Each number is 500 + 25 x the weight over the matrix's rms, rounded and kept within 0 to 999. Layers, rows and columns count from 0. Numbers have three digits each.

# layer 5 attention value, 96x96, rms 0.23, rows 73-95, columns 0-95
545508531530507477504533466526529487530475469490465522466540504500525545502478518490480554472540552490522556485537488518517544479574544484495498450510529507507506514502537538459480510476440453473499463480525490529502528509528512470547476537574492481495508455495494527510459486546468498494
427490480502511492478505541511532514508512517530505497521520481440456528442499515554523490490491493523465526516522439486489508475498495535538540566520498493412496521491484507567456464448496492518509545482477462524510499499490474502481517525526448488454516498520515516494561452468498507474
491502524504504519457498513513552487531515486488501485537453518474474484521495496496494482450473525487528468517423530523499488496539515464501493505510545540517541520557452511501497487479544493495493500493508457550472461504525519575515494537482492521515519518509473501520475504520450466525
520496498506530456484460507502453511437509501504480476532478506468513473503485467500520520518454480503486508451483517476506516529552516481496545501526509502546475490529545460456489540511527531507563519518477540504472527522504536460514534494488514493457545487494478461507487472551543510466
533530462566518524468525466489462516504509459514499528476534517512533515508524493502503521495466484498473524480482477508539501477544519509498468472475516488476484486498483484537467501505494500546508500460534520460485535497479504468490486458541543473506488493517472494455470536439491491500
541464516509510504472524498514502520493504546487523503494490482476555499519477472477459455486472446474518476495535467526499459459438527497471506493423485486504497488496474482500515498526524565472489513510493514488507474453554496505469488500507514535539552571493457494519471545529501535500
522494477466529535517519513516507516476510520471536505529483509542538496523516532530454473477473480501506464491523524520502497492457462498506478498455464521527474465557480503505538493541532485495490507491515497479500512469510508484488466467441524484508543568519507538485523508516452486512
534490456530491493438481491493562490569470522438451546510514510540497494522480454502469475485496539474492534480495481555484451423527540482448481480442568521462494511510473491501539506513514463485510553464493513482521488486513502510534522460479525491500556525494469496522468517464445520519
514498548490523508520479471504495508508509502501482504505481481481513499445494520507514484499530528512493456502482538484547466470547516515487490526520476433488462483460535464445511563521507477446512486532486498514500473498499552484527517455502466520480531480535483499524501524523515538501
482452508441523536474522472485454528485544455456531542514430484509531466456491483480504459546501487508540496434569489531505488526506505513514465497469524514483454486593496509467496489540477521556551455522506501486487478482493495520451474478452498505548494542518496511439497508518475525480
476520524490476528514490517523549483548487508497463527489516512488444522472519472544523481460509495535527483509501495533491494496475506475529513499491521482516475526454491515533472458472528497506451484507453509525533475484530468529511509504516430535479496468485481479497473459501472519461
448478494542560513431457525528514508543521436499545507543485512508540540498422487533470546487423539572439565519532507481488498496477461513483513568470498556470528536521514512506494468449507525563541552478470499487483487524508464475470475449489543492513471540491522558438486524480424461456
510495535498546468563492534502503477502493512510488515497515509547458459538523487443532544519478497461471489502446530478510485515487482495435535473474467530523478511514494519492517529454519503488515495482515510552507435522506483537551524473450449514515529450531489482543515514481519515531
488505506503534493507568518524474540491492432511449481535536504484458484463515487503511508499488544521514533483541507517518549520493437520452472519462507492531505476543503502508520510497470492471489499503518525519480542532520511485518458479495509502488484481513486522500536497488494487487
501519433551529498507501486509505484466486475496515526445534516542518529495499537478498514474491509470496533482485504522492487495543518510535510452517471527477552505549512519512497438504484481478490517501490484504464496501481490497504503510516517471550458521530513462488491536503503453483
506479524489495436553517521513479510508478520513442476505539531467545474502466471542504550539507512520506475510460505464535518478519469501456521469527502440502535469465494453480517514506483518504477513454498545469489490544523458532510515488534487475511508444447501537491542458483496479490
516515498478531522470508454446490520474500484530516476503480478510525527457466470526455514548517453535484460459483515500545483520457457527460534493495511503482555448534521506453446513468486509539530530498463512449490526499515493507505503502503495486476471527493530563466481487537495505494
496457493504490496458481497514493529519505529480524531499523498480547464524463520494490448511480496485517492497476492528502510427533485509494512504463518494480516507471493492513520557479501474537511560481471560507529481469492481541517527471480504533530527527458456517507519485453437454490
527492512511528472487477516489503486475494477459485554483513521490511465534470520521480531496490522507532478468496470527471507499506498500464494521498508540505515521515513454522478518474447518563507514513520441494503541490503490512502487462463486485511536564511480462571461516456484502530
457506510516483489522517476517536508522471528556536536453499493530465511453517532534500486431476493509504534522488480535446497502555485494577460522511505513505502494459499476518488472469485462504528470483500511440547489516505491485512552551504484529481513467513490508523475483454509511502
536521482527555517510516534502546487545509486468482521491545539559512527528448510519516529479509499594516495525469471500481516494527472532479502520451502474469537490480488483464474531512476483436506479496478462543494462499473495476541501512487477498475539501523418550537523524502465442483
479516490463507529515514475496506536518550512490528553516493520497488542494516476508530473462518492542515504453533495519496438498478475507513544515514528500473455554512519492527422523515513479503545551542497495519519522491482497508475465512466455507453503545485518526440474496504446476507
544439529530504518479492521465522516489474511498546514499523519515541511530462509543483515495467522512496474526467493519477518483506496470463473482461500533520529502487470496501496527500468518513489528526481513500473490535512499545484460493463514511512548548525481501522515535460463517494